Weights of a small transformer language model.
Architecture: RMSNorm before each block, rotary positions, no biases in attention or MLP, untied embeddings.
Each number is 128 + 32 x the weight over its row's rms, rounded and kept within 0 to 255. Layers, rows and columns count from 0. The size above them is the row's rms in percent of the matrix's.

# layer 5 MLP down (transposed), 192x64, rms 0.231, rows 52-68, columns 0-63
size [102 104 105 102  92  86 116  79  97 103 106 105 112 103  95  95  95]
[[137 114  66 122  99  75  50 134 125 108 163  77 170 148 105 160 115 150  71 133 143 142 127 160 140  66 155 112 109  92 107 164 125 155  64 130 138 114 142 136 108 156 108 137 136  85  84 114 146  88  72 136 207 158 141 134 179 123 105 149  86 130  98 115]
 [121  97 124 147 182 164 101 165  97 127 155 154 139 174 116 183 147 187 126 154 108 117 111 117 132 121 171  75 144 111 132 108  82 133 148 141 148 191 100 136 207 118 125 161 144  88 180  67 161 102 137 101 144  51 133 118 113 160 151 131  98 111 175  92]
 [150 165 106 130 115 103 103  99 128 158  93  81  86  85 141 188 156 129  98 190 109 162 112 173 109 108 178 124 135 197 163 103 123  98  76 139 180 114  79 106  93 156 122 162 113 171 194 151 128 116 147 158 108 140 155 107 167 154 119 172 144 135 164  94]
 [168 155 159 157 113 132 114  56  72 115 156 162 146 108 141 126 117 168 163  48 138 122 179 145  91  68  99 166 140 103 111 159 124  94 100 103 121  93 126 109 103 165 128 120 176 117 150  97 103 113 127 167 151 166  97 112 117 109 137 122 172  80 212 114]
 [149 132 154 120 102 128 136 145 152 139 162 128 137  86 100 165 107 102 120 203 167 132 119  93 134 116 125 107  77 142 169 133 160  36 101  98 139 149  97 140  80 134 160 205  85 149 133 140 152 141 144 113 124  29 120 129 105  92 123 168 176 156 129 151]
 [ 58 108 135  58 158 103 109 103 112 112 141 127 116  53 110 134  94 104 125 141 225 125 142 140  99 119  97 113 124 118 147  65 109  85 108  89 148 145 139  76  65  89 139 148 121 163 104 141 101 124 122  83 159 154 146 119 173 158 161 163 121 144 122 172]
 [140 164 112 154 144 151 177 156 105 139  93  79  85 175 125 106 101 150 138 163  19 103 158 106 165 115 122 216  88 100 144 140 107 113 130 171 141  99 142  87 146 105 194 112 128 123 122 132 105 132 121 127 120  82 108 181 108 109 155  94 158 123 112  93]
 [ 83 184 133  86 125  80 102 107 166 119 149 137 149 140 128 149 133 122  93 183 198 147 206 132 102 130 108 128 146 150 144  98 105  84 117 154 106 176 144 117  50  83 101 109 131 144 137 131 101 128 101 113  73 197 185 165 126 134  75 137 139 115 135 130]
 [115 145 149 119 105 164 146 159  55 102 122 104 102 183 141 110 106 110 129  95 102  73 154 163 130 127  99 159 133 141 105  85 148 173 120 156 123 115 142 159 201  95 106  54 104 190 128 143  89 154 125 128 122  97  97  80 146 174 112 129 103  69 168  82]
 [114  93 140  85 200 174 147 150 117 189 117 155 178  72 121  91  62 116 127 154 165 130 107  99 140 102 146  89 119 173 191  61 134 155 104 119 102 151 143 139 114  65  78 177 116 143 121 122  90 137 134 152 132 143 142 126 165  71 137 113 118 134  99 142]
 [ 75 133 166  82 147 123 158 153 146 106 123 121 102 104 166 151 144 125 116 105 234 197 169  82  57 118 110 115 116 132 183 196 167  75 119 156 114 140 134 134 140 116 138 133 100 102  84 148 133 139 150 182 130 141  89 109 113 124 114 162 100 122 116 162]
 [118 174 138 122  97 109 208 134 160 133 112 158  90 164 128 107 144 133 110 208  79 131  90 101 121 166 112 156 121 139 125 140 100  91 145 109  92 180 121 172 136 140 149 113  39 157 107 106 165 176 157 109 126  97 138 185  91 126 135  88 164 153 109  87]
 [154 103  70 126 129  81  95 107 144  95  87 140 146 123 132 108 159  74 140 111 183 133 126 103 139 167 183 116  83 179 115  69 127 111 166  94 125  96 112  98 158 105 122 164 110  99 101 122  65  72 169 186 144 117 135 138 132  98 162 111  88 130  53 136]
 [123 150 111 190 100 109 140 126 169 136 115 170 113 168 182 169  94 113 157 130 116 174  84 116 116 113 154 147 181 133 136 150 124  92 162 132 101 177 106 168 177 110  98 137  69 114 166 182 123 186  91 183 151 172 151  86 124 168 166 167 141 131  98 114]
 [134  91 124 141 134 143 129 137 151 110 116 137 133 109 131  98  86 101 115 134 137 145 162  82 167 170 178 120 176  94 151 178  88  93 153 138 126 123 101  63 153 181 192 180 116 126 155  94 119 164 124 196 112 126  51 109  58 103 155 152 166 109 146 113]
 [181  92  75 103 120  50  98  87 154 156 145 123 177 123 113 143 152 144 147 120 136 157 120 106 188 105 119 105  86 124  96 155  96 147 119 122 163 180 114  73 140 147 118 104 129 158 189 169 127 113 106 139 185 138 147 158 115 111  46 113 101 122  67 133]
 [ 99 150 103  81 104 137 140 132 127 169  92 116 142 206 130  95 114 149  88 166 110 163  80 167 135 183 122 121 186 180 148 130 135 132 119 170 110  68 120 220 114  80 135 130  91 146 116 140 149 148 104 167 162 133  86 149 132 125 120  92 121 126  61 113]]
# layer 5 MLP gate, 192x64, rms 0.249, rows 53-68, columns 0-63
size [ 91 100 103  96 105 123  77 103 103 102 106 110 100  80  90  97]
[[124 147 155 125 119 125  28  86  98 123 105  93  92 138 122 162 142 154 137 134 121 120 148 156 126 124  52 100 172  77 155 134 112 123 169 104 114  81 150 156 123 196 169 138  91 126 151  93 177 118  65 132 143 116 151 111 152 108 145  87 174 130  82 181]
 [140  95  96 180 137  65 139  95 187 110 105  36 131 144 132 141 105 110 131 146 102 107 139 102 107 100 169 149 152 148  71 208 129  94 162  94 177 132 101 149 145  90 147 143 152  84 130 151 130  98  78 154 147 114 146 107 156 167 150 151 112 106  78 106]
 [ 92 119 147 115  83 140 150 121 123  98  95 110 101  84  99 142 168 115  96 135  97 107 168 117  77 139 132 167 186 101 159 151 109  51 124 130 162 163 127 111 189 167 147 168 147 131  97  86 155  89 207 195 162  96 151 131 110 113 166 124 104 109 136 163]
 [109 110 112 105 124 142 131 100 169 158  82 114 179  94 110 142 135 120  76 143  78  98 151 120 150 149 147  67 122 178 161  58 138  87 120 101 119 183  50 124 140 116 154 114  66 115  81 101 131 107  62 162 120 122 157 172 116 137 136 140  80 121 156  95]
 [ 71 136 119 119 144 117 125 105 166  73 152 158 189  85 171 121 141 109 114 175 159  87  78 113 195  98 117 127  91 163  94  93  85  99 133 160 116 138 176 161  56 112 121  97 124 104 148  82 112 166 139 159 146 108 131  85 130 135 178 120 150 174  96 112]
 [191  90  75 180 188 147  91 108 179  89 102 104  65 189 117 139  98  78 153 138 118 144 140 158 171 104 143 157 154 120 155 110 139 129 138 112 114 110  54 133 105 174 104 130 142 119 117 111 188 141 151 130 163 120 110 100 134 139 103 180 109 120 179  94]
 [103 132 131 107  95 144 100 103 144 134 147 155 112 103  89 129 126 129  98 176 133 128 131 189 117  96 165 101 167  78 153 133  90  93 139 171 160 148 123 109 120  75 163 144 136  90 117 155  99 139  90  62  61  56 145 206 117  99 130 163 161 157 111 179]
 [108  92 110 140 124 120  53  81  95 161 188 105 105 182 149 135 146  81 123 122  90 129 124 101 158  99 138 113 149 104 179  92 140  88 145 158  89 154 110 156 131 154 124 109  43 144  88 110 141 102 119 108 147 123 142 164 167  90 100 146  87 106 153 209]
 [136 119 151 159  68 178  81 171 118 145  73 108 132 150  78 150 181 103 148 124 123 101  96 118 130 148 132  71 192 141 149 123 143  95  90 127 158 169  75 165 196 104 127  79 115 141 124 112 132 176 181 133 143 163 155 120 158 118 103 179 142 139 159  86]
 [121  89  89 158 113 136 118  73 139 125 160 123 105  96 127 158 156 125 116 128 123 139 132  96 142 113 167  94 200 196 118  53 137 145 155 102 167 153 179 147 179 117 139 168 128 143 217 136  93 177 123 136 122 152 153  79 125 182 169 125 123 133 173 136]
 [136 115 127 132 123 140 135 171 124 142  70 113  90 163 141 156 182 147 125 116 101 108  96 147 133 129  95 106 109 158 144 151 101 158  75  60 176 161  68 100 129 147 146  94 188 160 103 130 124 144  70 125 126  86  84 195 125 157 181 181 102 105 162 168]
 [174 117  84 114  83 118 152 103 137 136 144 160 206 160 150 132 183 119  75 144 135 148  92  94 134 107 130 195 121 170  76 107 165  75 124 151 121 183 153  92 209 141 109  99  84 125 161 138 195 113 129 123 131 123 100 171 104 118 139 130 114 118 144 125]
 [154  97 148 160 131 167 136  92 133 131  89  89 116 138 139 197 145 165 157 165 100 165 148 161 132 106  94 119 154 149 153 166 209 142 103 116  69 149 163 116 156 161 108 161 115 152 161  72 107  91 170 180 144  97 144 142 104 139 150 146 104  53 103  87]
 [131 111 140 154 117  74 205 202 129  76 147  94  72 124 126 131 115 142  97 155 168 116  80  65  84 153 139 110  90 140 116 118 125  69 124 131 138 121 116 105  93 150 167 139 100 163 171  80 111 115 128 120 198 128 147  80  94 166 143 138 141  79 125 114]
 [128 142 127 122 101 180 165 101 132 104 122 118  71  91 116 134 108  98 180 108 148 156 120 143 147 184 141 114  83 123 153  95 158 141  71 117  58 130 149 161 129 209 198 101 124 143 175 142 126 127 185 122 179 170 115 114 156 144  68 162 125 116 150 153]
 [157  94  99 145 130 158 162 141 182 125  60 143 107 119 134 111 118  74 107 131 118 184 109 173 128 102 159 127 155 133 124 171 128 115 150 162 151 120 117 121 106 105 177  82 154  95 106 193 180 176 114 129 144 217 112 170 141 123 155 182 119  63 139 118]]
# layer 5 MLP up, 192x64, rms 0.244, rows 53-68, columns 0-63
size [101 103 103  92  96 123  91 106 100 107 106 106 100  89  95  96]
[[ 93 150  65  83 107 135 210  89 205 135 118 148 110 158 167 122 153  93 122 130 152 139 143  85 144 151 100 138 134 127 144 107 152 109 168 162 165 190 145 128  83 160 111  83 106 102  94 193  67 165 144 162 106 130  99 142 129 140 128 145 156 144  81 122]
 [117 122 130 127 167  96  98 161  69 172 120 155  47 166 144  97 156 143 125 108 138 173  40 125 134  71 119 156 160  87 104 126  86 120 124 137 128 108 212 102  92 147 118 142  99  96 131 143 108  70 131 107  83 132 162 119 135  93 150  98 109 104  99 154]
 [170 104 151 102  81 113 123  93 122 143 143 204 150 143 155 223 170 176 143 128 126 135 156 126 177 114 113 158 127 121 180 126 118 132 130 100 132 124 144 104 160 134 117 143 134 120 155 172 140 162 146 143  70 126 164 147  66  86  96 124  94 146 194  60]
 [ 97 145 211 164 120 125  77 155  98 148 142 166  76 170 146 178 114 117 143 154 121 122 158 141  94 130 126 142  84  99  84  90 106 115 140 135 124 102 138 107 172 159 104  67  97 167 162 130 139 117 130 156 133 156 138 183  89 114  93 153 148 136 114  26]
 [ 77  93  78 113 103 151 138 115 184 104 127 146 144 133 147 148 178  96 120 172  81 143 111 143 133 121 165 167 106 154 101 153 128 131 186 145 146 113 106 161 141 154 165 107 110 120  88 196 163 101  69 179 126  71  85 129 141 139 172  45 148 121 155 122]
 [125 153 142 109 103  94 125 151 113 102 142 103 152  56 120 154 124 149 103 147 124  91 135 131 123 127 132 112  94 120 113  55 118 201 156  76 140 156 139 151 152  60  97  96 122  93 140 181 138  96  36 130 159  70 139 210 135 135 145 136 139 124 126 109]
 [ 99 126  84 130 149 104 109 150  99 114  96 113 144 124  77  90 123 113 130 109  81 126  67  82 124 111 171  75  49 144 164 129 198 123 132 115  84 109 148 185 118 122 151 186 120 158 142 100 156 155 143 137 179 173 141 104 109 140 161  98  95 102 122  61]
 [ 99 116 143 142 103 118  78 128 122 102 118  87  99 112 131  73 177  96 104 188 113  72 101 117 132 121  86 199 113 137 174 117  49 139 113 100  97 136 109 127 120  83  74  85 112 101  78 120 107 122  93  95  98 114 114 155 138 180 128  97 120 166 148 189]
 [133 173 112 204 106 114 178 159 136 155  89 123  97 172 156 119 173 163 101 144 139  55 152  94 122  77 102 125  80  68 147 110  99 135 183 160  89  89 103 157 109 173 170 132 118 162 117 179 147 111 103 122 119 155 121 113 120 120 118 117 134 148  80  74]
 [162 119 129 142 177  74 130 120 132  75 150 166 168 132  95 166 128 144 108 138 155 142  78 159 167 111 118  90  63  90 164  97 119 201 130 107  84  70 149 109 114  94 145 171 109 121 153 137 146  97 144  97 149  73 113 192 147 144 123 154 121  71  96  99]
 [148 130  81 144 148 126 138 176 111 103 162 177 105 136 130 146 167 142  86 124 130 139 120 152 159 153 154  53  80 101 132 134 133 211 157  93  77 119 107  77 118 117  74 135 148  96  58 145 152 134 110 156 169 119  48 124 116 170 167 156 107 134 119 134]
 [151 121 136 145 133  92 129 102 103 142 154 139 171 137  76 121 174 176 103 180 101 135 105 105 147 128 166 162  94 147  65 162 156 111 132 141  93 143  94  77 172 127 158 132 132 173  95 147 146 157  98 158 151 102  98 218 109  89  90 183  92 151  77 142]
 [ 97 173 169 158 167 149 165 112 132 145 136 135 122 164 137 150 125 115 114 105  96 119 158 178 130  33 143 120 151 112 144 110  84 150 133  85  68 153 101 172 168 129 102 144  64 140 185 171 119 149 147 171 118 139  83 103 144 142 114 184 193 100 113 112]
 [ 99 120 185 130 132 110 128 119  89 196  93  60 136 149 147  99 160 108 125 115  92 165  70 134 103 112 127  78  95 157 150 124 156 148 184 104 120  77 130 132 135 135 126 112 147 150 116 162 114 248 147 139 129 191 153  94 143 134 133 141  81 125 132 136]
 [140 173 120 113  97 121 143 116  87 174  93 195 184 103 157 102  89 109 129  55 124 116 185 143 138 131  48 128 166  66 153 136  97 139 124 161 163 133 173 175 157 128 123 120 107 124 153 118 140 129 134 122 108 154 117 134 115 146 181 124 154  79  64 174]
 [144  82 137 145  71 178 149 169 144 129  86 219 127 150 167 135 120  74 105 149 131 118 146 156 179 150 112 114 117 149 120 155 146 150 153 159 152 122 144 144 139 121 117  83 110  95  97 200  74 192 144 148  62 184 120 142 163 111 144 110 103 159 124 130]]